Weights of a small GPT-style language model, trained from scratch on English Wikipedia: width 640, biases on query, key and value.
Each number is 128 + 24 x the weight over the matrix's rms, rounded and kept within 0 to 255. Layers, rows and columns count from 0.

# layer 7 MLP up, 3840x640, rms 0.126, rows 377-476, columns 128-159
[[131  71 120  89  86 137 156 126 127 163  86 137 166 180 136 145  94 121 150 144 116 156 147 119 177 113 145 144 165  91 151 124]
 [143 119 116 154 139 119 101 162 129 109 138 154 102 152 103 149 135 143  99 118 108 112 140 127 110 139 132 114 127 130  99 145]
 [ 96 164 127 117 112 136 118 103 140 104  97 153 107 128 138 123 182 122 144 133 114 123 131 124 189 135 130 114 104 115 128 148]
 [106 116 132 135 125 144 134 131 145 126 119  95 123 121 120 135 107 139 134 114 105 125 154 121 177 148 128 165 122 116 100 144]
 [115 133  92 147 100 164  96 143 110  63 128 114  85 115 182 131 127 119 163 127 132 163 162 135 103 145 149 149 100 135 160 105]
 [122  93 134 148 143 139 123 124 148 113 113 132 107 146 122 126 125 155 130 131 131 109 135 149 109 130 140 130 149 144 112 121]
 [103 118  89 106 130  96 113 156 145  74 116 105 154 107 121 130 158 108 132 141  68 129 137 150 120 167 125 151  97 155 124 134]
 [148  97 147 147 107 136 140 136 119 130 122 140 117 122 142 116  77 117 132 106 117 156 158 124 140 126 115 108  52 157 137 138]
 [151 132 109 128 109 116 119 180 132 117 131 159 129 133 105 106  77 148 109 123  73 134 127 134 127  97 167 120 123 120 163 120]
 [120 156 120 145 123 112 130 130 120 169 134 190 123 115 103 158 186 105  72 190 172 154 145  92 126 167 133 135 127 101 124 104]
 [ 96 123 135 170 136 118  85 130  95  97 144  52 129  83 117 101 143 114 108 127 126 150 163  84 127 128 122 121 105 149 101 139]
 [116  95 145 131 139  99 139 150 126 143 119 178 131  89 166 133 119 105 113 150 116 124 132 132 129 101 154 109 124 122 129 131]
 [169 151 118 112 119 137 107 100 139 132 114  89 153  89 140  85  50 134  74 166 125  92 116 151 151 105 161  57  98 120 120 123]
 [142 122 143 107 168 145 146 164 179 155 147 106 159 128  80 146 121 124 132  87 106 167 182 108 117 111 110 147 104  78 150 114]
 [130 117  89 132 104 166 152 147 140 152 106 117 152 116 142 136 128  94 164 112  85 105 128 137 152 119 149 103  88 123 118 115]
 [122 152 142 146  88 137 136 152 120 140 125 170 104 108 121 136 128 141 168 139  91 119 109 110 140 154 161 135 102  82 103 133]
 [126 158 136 109 144 134 149 117 115 128 127 120 163 143 133 107 147 103 147 127 105 104 168 142 128 137 147  77 132 131  85 134]
 [146  83 124 119 141  93 145 100 104 145 110 196 163 138 133 115  93 128 109  95 163 109 109  84 110 129 123 124 121  89 161  99]
 [125 126 139 126 131 122 149 144 138 127 140 135 140 119 129 133 144 119 123 113 136 131 107 118 114 141 132 130 133 120 123 122]
 [108 103 147 134 125 156  93 162 132  92 166 140 130 119 163 158 162 161 178  89 137 154  94  81 132 172 161 112 144 175 110 146]
 [159 143 152  74 115  92 139 148 136 181  88 113 121 103 125 143 123 137 131 129 117 125  98 152  90 153 160 131 164 118  65 121]
 [ 93 148 150 118 135 137 144 175 118 109 130 107 173 120 135 129 117 133 141 150 111 119  91 147  95 126 142 124 112 140 118 130]
 [111 114 130  89 143 109 131 137  91  90 122 143 133 123  97 114 109 128 132 111 104  93 126 139  87 152 156 134 121  91  92 134]
 [115 112 123 134 131 122 128 120 131 118 116 121 146 116 122 108 131 125 123 153 121 116 132 110 122 117 113 128 120 150 137 121]
 [156 143 125 135 105 121 176 134 139 124 136 136 156 179 135 121 113 124 122 121 145 152 102 164 140 124 128  98 164 150 135 109]
 [135  98 127 137 135  92 122 151 109 126 159 181 122 144 135 142 126 110  98  92 136 105 154 156 139  86 133 115 159 156 117  95]
 [146 132 134 116  90 121 124 106 149 104  93 136 136 133 184 107  87 106 126 128 105 111 126 146 165 108 127 135 114 132 135 133]
 [138 166 115 138 165 107 132 132 100 106 119 114  85 162  68 111 128 115 166 112  76 122 113 118 117  93 133 136 155 141 111 159]
 [135 142 126 124 100 157 126 128 131 120 108 105 155 131 119 143 135 111 106 121 126 110 130 124 123 142 145 152 124 119 130 140]
 [101 126 143 145 152 112 129 119 114 123 126 134 118 147 116 125 118 143 120 156 130 117 147 124 153 141 135 136 118 102 135 147]
 [144 128 116 113 139 141 153 113 163  64 203 152 152 124 145 110 131 123 154 113 122  83  95 127 167 148 139 158 104 164 110 144]
 [112 155 133 145 154  92 169 118 118 149 153 131 127  78 135 119 172 118 114  89 121 179 133 156 117 128 141  92 125 134 104 140]
 [116 122  74 134 113 116 142 127 114 173 143  89 172 125  94  92  61 134 130 180 138  98 151 140 134 166 156 131 100 170 129 133]
 [149 135 147 137 111 118 100 134  82 128 158  67 119  89 130 105 123 108 121 118 180 131 123 112 144  88 117 130  94 138 109 135]
 [125 143 154 120 129 142 140 126 130 129 100 128 125 155 121  93 133 122 129 127 139 124 118 118 123 165 128 122 138 117 147 103]
 [101 175 118 129  97 100  84 137 134  93 120  82 160  53 101 110 107 128 108  62 149 157 139 111 179  51 143 133  62 120  96 133]
 [116 155 110  90 140 162 114 142 137  58 106 124 123  59 111 127 127  91 113 122 165 170 141  92 127 111 115  95 119 142 124  44]
 [129 102 135 132 152 116 139 150 126 117 140 135 137 134 109 120 127 134 132 140 147 118 125 142 140 117 162 137 149 142 136 119]
 [159 107 151 185  99 110 136 103  74 161 133 140 145 127 131 133 138 108  99  78 106 174 122  78  64  92 100 162 168 137 114 105]
 [110 124 118 116 139  98  58 115  79 115 122  92 109 111 130 109 145 134 107 157 102  82 115 161 111  54 134 155 138 111 149 145]
 [121 144 124 173 112  97 127 150  85 118 119 121 119  60 153 139 169 140  98 101 129  78 104 125 133 127 133 105 111 127 144 139]
 [115 105 120 119  89 111 123 107 163 131 134 115  84 175 125 150  62 116 154 134  89 123 122 117 161  86 140 136 169 141 102 142]
 [127  95 139 141 139  80  65 138 112 138 134 108 136 172 154 119 129 161 125 153 114 139 179 179  70 135 118 163 152 146 127 172]
 [142 155 114 218 109  88 181 134 116 105  79 124 160 132 141 142  58 131 140 127 105 162  77 122 153 139 127 142 159 122 101 120]
 [168 105 109 131  95 111 148 145 132 132 119  84 145 119 127 100 126 118 115 118 153  93 115 123 147 121 106 157 134  96 136  82]
 [133 149 113  78 136  74 139  82 128  84 122  71 119  96 117  87 143  82 106 173  87 125  58 147 139  94 134 157 111  81 148 124]
 [164 141 123 102 118 101 130 163 125 126 151 121 150 126 152 134 135 119 118 124 141 127  86 127 120 108 116 169 110 105 121 127]
 [116 120 108 178 138 115 123 103 140 164 127 111 118 139 131 100 115  90 139 105 139 174 131 142 152 113 165 135 137 177  94 147]
 [174 165  89 102 118 121  89 111 174 104  98 119 159 169 139 151  75 112  91 131 132 140 162 142 131 122  66 162 147 137 109 113]
 [117 163 140 125 124 156 145 127 128 120 105 169 150 153 177 149 111 137 133 112 127 112 124 116 159 113  83  83 136 109 105 136]
 [145 124  97 131 141 120 164 124 165 126 112 135 167  96 114 114 138 110 135 145 118 160 153 101 147 105 154 132 106 156 105 142]
 [113  84 129 116 135 105 150 123 109 108  90  86 139  69 115 122 155  95 122 127 179 127 163 123 170 153 141 130 150 144 125 146]
 [152 112 104 162 115 154 173 134  93 140 161 174 144 103 180 113 122 148 138 149  93 156 143 131 139 119 167 156 144 155 141 159]
 [133 121 122 109 123 127 138 128 137 120 129 130 128 137 121 119 120 128 140 117 121 130 132 125 120 126 136 135 115 117 142 109]
 [118 130  95 154 146 113 152 159  77 138 115 102  90 114  80 134  91 110 117 117 112  72 154 110  77 134  97 162 142 173 185 154]
 [185  85 130 134 184 157 125 158 104 138 113 163 141  72 141 111 163 155 124  91 144 171 122 134 133 146 124 157 112 145 131 147]
 [163 118 171 148 117 165 117 140  90 153  92 126 134 162 143 124  64 139 152 140  91 116 141 100  86 151 182 112 147 144 109 124]
 [145 125 137  62 152 114 156 145 130 128 160 151 155  82 130  82 148 135 137 109  94 106 156 140  99 139 173 170  95  90 157  82]
 [149 155 138 143 112 147 126 138 145 146 121 139 137 149 125 139 132 131 102 144 126 114 131 167 139 169 152 115 116  99 109 116]
 [107 123 105 144 211 160 188 207 137 113 108 141 142 134 167 100 122  65 165 154 121 144 114 144 124  84 101 107 167 120 123 154]
 [126  97  93 169 104 109 132 122 148 137 127 108 159 115 112 154 108 154  90 155  89 156 144 103  96 104 158 138 135 213 119  92]
 [140  94 149 111 112 180 168 206 105 114  78 126 115 127 101 127  62  99 163  62 109 118 155 192 127 150 139 112 143 156  86 137]
 [139 163 170 135 144 138  89 101 169 132 165  74 132 139  85 121 148 127 127 150 118 137 141 170 156 131 107 123  97 113 101 130]
 [144 112 137 122 101  68 151 130 140 110 124 138 119 131 145 118 168 134 107  51 129 123 118 126 179  52 123 163 160 159 108 135]
 [147 112 140 142 101 109  70 105 154 106 130 104  87 139 103  73 137 127 154 167 170 102 116 107 107 107 110 108  86 186 123 167]
 [118 184 139 142 105 132 114 152 150 153 137 161 129 145 126 109 152 127  71 101 125 141 168 124 141 131 102 111 143 157  96  83]
 [164 141 158 114 131 125  66 124 182 145 161 158 160 136 133 116 172 122 125 108 155 123 145 133 109 119 216 134 115 166  96 109]
 [128 128 128 129 127 125 133 134 132 125 123 134 126 133 138 122 124 134 129 127 117 128 120 114 127 118 134 137 124 109 128 118]
 [113 130 127  94 138  80 154 106 137 125  88 120 102 120  81  92 105 137 101 143 196  78 174 125 189 102 111 106 138 149 113 105]
 [116 101  97 133 116 145 110 139  79  83 105 103 114 165 143 146 121  89 163 149 119 132 150 100 121 109  87 136 103 127 108 164]
 [133 137 125 123 128 126 128 141 124 122 129 133 132 124 122 139 128 118 131 117 135 127 130 131 131 122 135 130 128 122 124 122]
 [133 129 124 130 125 127 124 129 128 132 130 121 126 125 129 124 126 130 130 129 127 124 126 132 126 128 132 130 126 127 121 124]
 [160 134 122 139 146 123 149 130 105  95 144 138  97 120 115 124 175 104 128 104 125 109 138 115 127 136 152 154 115 150 129 135]
 [127 133 122 137 123 112 117 133 136 118 117 130 118 130 129 131 134 139 135 114 104 140 139 115 134 120 125 129 131 137 134 133]
 [133 143 123 154 124 124 123 147 126 117 114 137 126 127 144 125 138 125 128 120 120 124 137 144 126 129 125 121 131 118 111 133]
 [170  99 175 195 122  99 107 174 167 167 140 116 134 140 170  83 115 180 141 151 163 124 107 168 126 129 142 113 145 100 104  54]
 [116 105 127 133 138 174 119 146 157 176 192 162  97 170 133 139 112 105 150  62 117 132  99 151  93 106  84 113 161 112 123 126]
 [127 148 112 110 129  89 122 172  90  99 158 171 122 152 155 126 148 133 140 110 148 116 117 129 108 160  93 118  81 151 165 143]
 [105 107 127  93 171  85 122 144 142 133 104 130 164 107  77 137 128  90 144  75 160 105 151 111 148 137 126 123 107 178 125 178]
 [175 123 154 178 102 120 107 210  92  82 152 139 188 120  94 131 143 126 118  96 119 123 157 112 121 146  67 149 120 140 158 140]
 [116 131 127  78 120 116 120  90 152 104 126  86 153 144 120 132 148 123 139 136 142 116 139 110 147 139 107 156  88 127 112 134]
 [ 74 162 149 154 105 125 131 152 105 107 111  89 138 144 141  86 163 151  87 144  86 140 142 163 134 124 153 144 211 165 113  74]
 [124 133 163 139 143  79 136 147 131 119  97 131  91  81 155 103 142 119 140 141  67 117 108 124 114 128 111 122 117 175 134  88]
 [ 97 141 141 149  87 141 150 133 102 119 128 110 132  99 168 136 121 172 105  83 152  52 140 128 135 138 142  94 138 154 109 125]
 [122 122 120  99 150  85  87 120 121  99 126 109 136 112 125  83 111 103 127 150 127 110 173 170 112 156 130 115 166  89 135 140]
 [124 126 119 122 122 138 106 131 139 135 150 124 112 137 147 147 147 100 150 155  97 127 125 112 125 120 125 136 122 105 100 108]
 [ 92  81 145 157  90 125 108 164 121 137 107  79 109 117 146 109 148 138  82 179 123 143 180 126 116 143 115  89 127 145 108 133]
 [122 111 131 117 113 120 122 133 141 126 122 117 133 118 130 115 125 138 133 106 144 120 145 127 142 120 117 131 123 127 141 116]
 [121  95 106 137 144 170 155 169 110 194 103  99 153 156 152 142  82  86 129 121 160 124 133 118 135 112 151 106 112 126 155 142]
 [152 125 194 129 139 139 136 147 137 107 135  83 136 132 127 161 149 161 147 103 105 152  87 133 142 140  86 101 112 115 160 122]
 [137 135 120 131 117 124 125 139 132 136 138 143 125 122 118 134 141 143 131 122 118 141 130 152 112 123 124 139 116 125 121 131]
 [105 112  99 152 145  87 117 104  99 140 128 147  92 127 125 105 136 140 212 125 120 185 116 124 106  99 152 150 108 139 117 109]
 [161 159  84 135 126 107 122 124 162  98 118 146 110 119 108 101 119 135 158 172 159 126 111 156 116  91 150 159  97 151 136 148]
 [113 109  98 115 129  66 150 146 149 152 113 154 132 125  95 153 145 145 132 104  83 115 157 120 107 132 132 101 198 110 111 134]
 [153 143 121 154 124 130 134 140 168 105 116 120 152 137 134 122 133 116 115 126 183 141 146 118 146 117 122 139 151 131 119  93]
 [ 95 131 139 109 144 141  66 126 145 144 123  64 115 164 123 101  80 145 161  75 126 173 164 150 126  84 112 156 114 157 166 109]
 [120  82  74 144 132  89 120 144 129 112  91 102  67 125 127 163 124 126  97 115 144 128 145 123  97  94 104 141  83  99 130 133]
 [148 119 128 136 117 129 121 145 134 124 132 111 155 127 113 125 141 134  96 144 137 132 131 160 146 120 115 149 129 135 130 108]
 [119 113 127 145  76 136 105 106 102 148 141 131 128 161 179 154 133 119 150 157 153 173  97 153 193 145 113  95 154 131 136 131]
 [177  99  99  93 135 132 150 161  98  98 112 115 125 166 110  98 121  87 108 133 108  93 142 151 116 122 127 126 121 117 152  91]]
# layer 7 MLP down (transposed), 3840x640, rms 0.0368, rows 377-476, columns 128-159
[[ 84 106 129 126  83  94 122 108 154  86 144 124 160 105 140 104 113 176 100 157 132 164 119 100 107 112 133 118 114 140 132  81]
 [161 107 166 136 129 113 181 176  93 129 136 153 125 165 135 117 118 138 161 132 108 117 111  76 113 117 133 128 123 112 114 117]
 [158 117 135 149 102 116 180  95 120  85  90 108 171 108 109  82 121 135 152 146 122  61 102 120 143 147  79 101 114 106 138 110]
 [111 128 149 160 130 129 128 115 135 150 138 145 148 154  98 126 133 171  98 136 147 151 111 107 126 101 125 160 106 141 112 124]
 [105  79 122 131 166 153 128 135 143 117 152  98 145 117 113 158 186 148 120 124 129 137 138  74 110 127 106 122 154 159 162 133]
 [114 111 140 159 119 122 121 153 159 137 112  74 142 165 162 126 108 136 132 120 150 106  82 130 137 139 102 130 119  78 136 141]
 [156 141 125 122 134 117 114 128 130 133 149 122 186 123 160 158 132 121 145 145 132 160 136 167 137  94 178 156 139 122 116 161]
 [141 150 102 130 150 143 166 123 103 107 140 127 139 115 148 127 150 122 129 152 155 153 137 151 121 127 122 116 128 131 126 147]
 [139 129 155  90 121 162 146 109 150 123 161 166 107  81 144 114 115 125 121  96 150 125  72 107 132 142 135 113 127 129 143 139]
 [145 112 128 145 160 121 159  85 110 161 131 150 102 143  96 181  96 117  86  47 139 136 164 111 131 125 116 121 140 113 115 160]
 [133 147 142 127 123 116  98 136 130 108 175 112 110 123 112 159 159 104 114 158 111 169  81 140 135 143 115 141 118 112 135 110]
 [119 154 150 138 141 101 132 128 136 127 116 128 114 112 121 157 163 104 112 137 129 148 171  97  99 109 136 113 121 154 123 126]
 [ 79 162 105 117 146 140 142 148 112 123 158 182 133 139  91 128  85 123 141  85 113 124 132 104 138  77 140  92 142 122 123 105]
 [157 104 127 165 147  94  88 183 155 167 101 126 150  95  69 116 174 112 118 145 103 199 170 142 157 152 120 106  71 126 117 147]
 [169 107 152 126 113  87 155 140  94 125 140 160 157 153  92 133 123 163 112 118  95  89 183 146 150 183  87 163 146 123 145 121]
 [125 124 153 116 171 130 155 113 127 114 163 102 142  88 136 114 127 100  90 164 148 127 135 156 166 145 115 156 148 113 133 155]
 [137 117 149 160 106 132 108 132 114 138 143  99 105 105 138 129 112 131 146 127 144 134 106 132 111 137 126 106 115 120 129 127]
 [138 122 143 120 122 122 136  92 125 115  95 156 161 151 136 116 125 120 103 168  94 121 135 111 121 130 158 133 100 141 144  94]
 [122 127 129 119 137 127 120 129 126 125 135 132 145 125 121 113 133 132 131 132 127 119 134 126 124 127 128 123 122 137 107 129]
 [182 113 132 142  80 146  98 166 118  90 134 105 172 157 145 164  95 137 166  84 125 120 120  92 152  93 139 172 166 119 110 117]
 [105 106 120 110 142 161 112 164 130 105 116 110 152 105 187  95 107 137 141 129 108 116 103 107 105 137 148 117 142  96  93 127]
 [ 92 144 148 113 107 135  90 147 122 115 123 107 146 116 132 112 134 123 153 145 148  88 115 139 123 122 149 120 118 124 119 125]
 [146 154 126 118 150 131 118 152 171 105 135 114  60 137 128 160 130 101 129 110 129 122 160 112 131 113 125 121 105 103 136 121]
 [127 113 129 129 145 138 125 125 139 128 121 111 126 129 123 132 131 137 138 129 130 130 131 132 117 136 138 127 124 111 118 122]
 [131  70  99 175 130 146 118 104 149 124 140 129 120 101 111 159 158 129 136 157 127 162 137 139 140 169 128 147 153  91 146 112]
 [139  62  67  99 106 108 156 158 145 145 123 125 138 168 126 138 152 153 136  85 132 126 136 109 104 119 125 129 108 154 131 123]
 [159 131 124 155 139  98 119  96 151 143  97 119 144 140 108 126 113 118 133 102 128 104 104 161 136 151 131 125  99 150 138 156]
 [104 127 138 111 134 152 135  60 151 135 120 131 126 107  81 151 132 155 160 138 129 131 125 117 159 111 123 108 152 114 162 165]
 [148 135 142 110 123 110 134 121 120 130 137 117 102 133 142 105 119 109 112 118 148 139 116 153 120 119 103 139  97 164 137 143]
 [145 134 126 142 109 117 124 128 135 136 119 139 132 126 123 148 108 117 108 130 142 136 124 127 125 120 134 129 151 125 108 106]
 [101 105 186 127 148  74 146 134 172 140 113 169 127 120 123 150 101 120 127 138 121 130 145 123 152 174 108 160 124  96 138  80]
 [ 64 125 138 157 134  81 140 130 134 143  76 182  94 101 120 101 166  93 131 113 114 119 152 129 134 123 166 137  85 170 138 127]
 [136  92 132 157 151 139  92 153 184 126 136 151 136 127 128 128 191 121  89 156 163 157 156 116 121 166 169 105 163 173 126 150]
 [111 122 107  82 129 153 149 126 152  91 136 125 106 168  80 126 126 125  69 110 160 122 129 107 136 145 114 165 109 106 158 147]
 [126 158 140 109 130 138 124 123 114 108 144 136 112 135 122 125 118 126 132 100 115 106 128 137 116 126 114 142 127 137 118 138]
 [122  99 103 108  68 119 148 107 117 190  99 149 127 153  91  83 108  86  91 141 138 105 121 147  68 131 160 109 156 148 103 148]
 [108 115 130 130 217 139 105 194 160  64 162 135 100 146  98 127 104 147  79  76 166  81 129 124  77  85 156 162 101 123 186  47]
 [124 113 130 159 104 108 101 144 122 142 133 119 133 127 136 146 119 123 133 131 125 134 127 138 142 136 140 126 120 136 108 139]
 [161 157 172 130 126 155 129 100  78 128 100 131 134 139  64 182 133 116 144  50 125  97 136 119 152 178 103 115 126 125 133 164]
 [ 96 158  60 126 157 102 121  86 127 109 164 172 111 137 102 149 141 129 130 164 135  83  89 117  75 139 125 124  75 136  73  92]
 [139 148 165 116 133 108 189 106 140 137 127 127 141  97  97 165 140  95 152 137 148 137 126 157 147 133  95 104  98 119 187 144]
 [157 151 130  95 154 158 126 137 132 140 131 129 114 147 145 132 113 130 107  88 106 148 106 157 144 143 134 102 153  90 151 141]
 [152 120 117 106  92 113 146  92 108 144 107 221  93  83 158 157 111 125 132 102 145 100 105  95 124 147 127 110 132 123  94 202]
 [137 130 113 179 115 144 129 150 118 130 121 164 135 134 129  85 113  80 143  80 136 121 153  94 129 125  84  96 107 111 147 146]
 [146 118 163 119 121 163 124 153 113 101 160 102 109 134 145 156 105 136 120 128 163  88 126 145 120 117 150 111 146 155 103 111]
 [123 137 116 141  89 195  76 147 136 126  80 178 160 151 140 100 152 152 129 159 110 136 130  76 138  97 114  97 120  87 106 111]
 [173 103 113 124 120 115 112 153 124 142 168 100 133 131 123 142 136 111 144 135 148 119  97 140 146 129 124 137 107 137 125 147]
 [102 125  94 125 126 147 162 158  92 107 106 165 128 194 157 161 146 178 104 139 118 102 129 120 115 116 155  68 146 124 154 152]
 [116  97 155  90 159  93 105 105 112  99 159 160 172 110 137 159 157 131 137 164  75 150  74  75 126 138  81 131 128 138 128 115]
 [113 101 126 133 119 131 118  83 152 132 105 127  92 135 164 133 172 100  77 152 138 104 108 119 110 100 130 151 139  64  95 134]
 [119 143 144 148 139 144 182 114 128 136 112 106  95  85 122 111 114  99 141 141 113 162 125 175 153 110 118 150 113 155  90 115]
 [156 114 177 128 125 126 152 146 105 143 141 102 128 146 126 102 114 181 145  78 116 160 137 141 106 118 167 146 104 157 121 140]
 [122 103 145 166 119 149 127 175 108 108 148 111 161 116 180  85 113 178 128 133 150  82 122  96 128 108 133 156 125  87 137 149]
 [137 128 117 129 130 123 127 124 133 146 129 130 135 123 136 139 129 118 129 125 121 136 128 123 126 120 132 118 121 136 130 120]
 [142 134 171 158 134 116  92 159 138  83 157  83 145 151  70  98 110 105  94 180 158 144 136  51  91 137 142 173 159  86 110 105]
 [ 80 117 120  67 129 130   0 174 139 154  62 120 160 179 129 208  78 162 100 149 171 130 125  98 136 156 126 140  79 115 157  84]
 [ 85 143 135 101 122 131 146 141 140 132 133 103 106 136 101 145 113 114 138 118 151 101 107 121 144 130 120 119 110  85 174  98]
 [128 181 156 158 111 174 119 130 132 164  87 109 161 129 185 134 170 149 104 163 110 108 109 108 136 186 171  95 112  94 149 111]
 [133 133 116 139 103 103 102 142 114 108 108 116  89 124 135  91 110 100 150 110 125 128 153 119 135 111 117 146 130 144 130 137]
 [117 139 140 112 139 148 150 154 130  95 147 117 145 105 107 144 134  85 109 118 104 132 106 136 105 127 119 101 128 114 139 135]
 [137 108  74 111  96 179 120  98 179  71 161 113 143 194 149  93 125 138  68 130 173 177  70 164 134  98 103 162  97 146  93 154]
 [106 119 106 133 111 134  77 116 141 164 155 154 178 129  94  98 105 108 112 136  98 101  92 131 126  86 159 101 128 121 144 117]
 [115 156 113 122 119 123 162 148 125 166 174 145 129 182 105 201 103 144 139 152 162 144 110 138 113 163 134 205 176 126 146 160]
 [133 124 155 138  93  97 146 143 142 109  70 138 118  97 133 135 111 101  71 117 127 127 161  79  66  83 139  57 152 102  87 110]
 [111 121 111  74 129 149 145 132 158 147 137 129 165 126 118 139 201 111 105 122 112 132 130  83 167  99  92 127 184  84 108 147]
 [182 170 102 125 139 147 117 116 132 127 149 113 133  88 143 103 129 158 115 151  82  96  99 128 143 141 124 100  86 146 129 152]
 [144 155 130 138 123 113 112 136 136  98 122 107 151 115 143 137  99 121 102 171  63  97 100 156 151 130 119  91  89 127 149 153]
 [128 127 130 120 136 127 121 129 128 138 144 139 126 132 135 132 133 128 133 136 129 139 122 130 124 124 132 127 124 131 117 120]
 [140  95  99 124  99 151  91 127 133 124  98 165 148 147 137 101 148 133 144  91  92 145 115  75  85 159 126 184 149 107 114  98]
 [109 103 105 106 166 133 120 142 104 102 159 141 129 148 150 112 153 191  76 116 104 139  51 121 117 183  93 149 169 182 109 148]
 [131 132 136 125 126 134 127 128 123 135 124 121 127 129 130 131 127 131 132 133 127 119 122 124 127 132 130 136 128 136 125 123]
 [128 128 130 121 125 126 128 128 131 132 126 127 134 130 125 129 125 131 123 133 130 124 125 127 131 134 129 129 128 128 131 127]
 [138 139 147 112 146 146 126 138 139 166 116 140 151 125 141 107 133 104 143 155 109 149 145  72 124 139 108 120 154 104 106 165]
 [127 123 120 128 132 124 133 128 134 112 139 143 124 132 124 138 121 123 116 125 121 128 123 123 131 124 135 134 145 136 130 115]
 [137 113 124 124 123 131 121 143  89 112 144 109 108 132 151 125 153 128 143 114 115 154 127 119 134 121 157 141 136 121 118 125]
 [146  94 102  94 127  94 106 121 177  92  98 123 138 125 114 146 128  93  98 138 145  98 128 124 135 111 112 143 103 148  91 162]
 [ 99 128 111 149  84 167 149 142 151 169 116 146 144 169 139 144 143 120 131 125 135 126 115 182 135 123 134 149 119 149 111 150]
 [104 132 122 135 151 191 125 145 132 102 164 133 116 109 135 125 114 144  99 148 103  75  88  84  98 140 114 117 146 115 105 147]
 [102 183 150  88 153 129 172 147 126 105 165 133 139 137 168 187 122 147 113 101 159 113 130  95 140 108 136 125 129 133 124  71]
 [156 120 139  95  57 165 110 136 148  54 158 182  99 125 149 115 117  86 160  55 129 141 165 177 128 132 128 173 145  88 175 112]
 [120 120  87  94 147 105 138 170  97 151 148 137 111 148 151 141 155 148 129 137 112 147  97 136 131 116 164  94  79 125 154 112]
 [151 166 192 137 105 131 124  90 140 108 165 134 125 137 113 126 175 105 112 120 129 140 144 139  19 131 139 122 123 143 108 138]
 [141  69 160 136 134 121 122 130 144 155 170 117 144 130 147  93  77  62 134 140 165  82  76 148 137  87 169  99  93 129 115 105]
 [103  98 126 141  81 134 138 129 101 123 166 137 126  75 127 127 168  99  77 107 113 101 104 157 130 121 161 142 130 133 127 119]
 [133 137 141  72 103 151 132  71 138  97 145 116 104 116  96 130  97 134 137 102 105 149 137 150 102 102 127 101 131 156 135 119]
 [ 95 127 146 136 139 127 141 121 116 104 127 121 116 120 128 135 130 124 151 130 105 116 138 123 119 121 130 124 116 136 102 145]
 [141 147 136 175 159 126 152 138 141  79 113  95  72 178 107 151 112 144 172 108 190 215 134 135 137 120 111 105 115 103 151 141]
 [138 136 115 118 152 129 135 119 123 120 135 127 121 126 120 129 137 124 138 128 114 124 118 122 137 138 147 133 135 132 114 118]
 [ 70 116 100  90 170 129 123 130 146 104 130 206 154 132 150 163 121 141  94 151 152 145  88 147 123 102 123 120 152 104  91 111]
 [123 148 142 136 146 150 139 153 139 173  97 113 158  99 123 174 172 151 183 106 109 168  87  91 124 160 123 117 159 142 104 148]
 [124 115 129 116 139 126 128 134 117 120 125 129 130 127 121 127 120 138 121 119 131 132 140 130 117 143 148 142 126 125 127 140]
 [140 153 110 124 123 116 109 135 165 124  94 161 114 105 136 114 120 143 158 114 187 147 110 117 142 148  88 171 154 121 133 153]
 [132 118 146 155 106 124 114 140 141 129 139 163 111 137 141 120 152 125 150 140 139 122 147 120 147 137 140 125 160 124 133 162]
 [127 120 153 146 127 148 170 130 139  96 141 155 170 158 121 109 114 116  92 141 139 142 127 122 146 157 160  53 157 119 121  68]
 [145 154 130 132 127 120 141 135 132 145 119 150 156 148 125 166 110 146 124 131 150 130 131 125 151 100 145 114 109 116 122 135]
 [131  99 145 195 100  84 125 159  54 106 129 105 151 199 152  83 104 105  96  42 100 128 138 111  70  98 121 117 129 165 148  96]
 [114 102 112 142 182 131 162 206  66 136 126 152 178 132 134  97 121 131  92 159 120 138 147 137 141 109 107 138 124  95 144 135]
 [115 120 125 121 147 123 111 112 126 127 114 113 149 137 126 111 123 147 128 123  92 135 133 108 143 147 159 141 121 106 121  95]
 [118 129  96 100 155  95  79 138  92 162  88 129 117 123 150 144  99 178  87 110 145  90 171  95 131 102 147 119 124 160 137 132]
 [ 87 147 118 112  94 165  88 121 137 173 144 121 117 133 119 169  60 141 120  88 144 139 122 136 130 104 123 136 119 130 148 165]]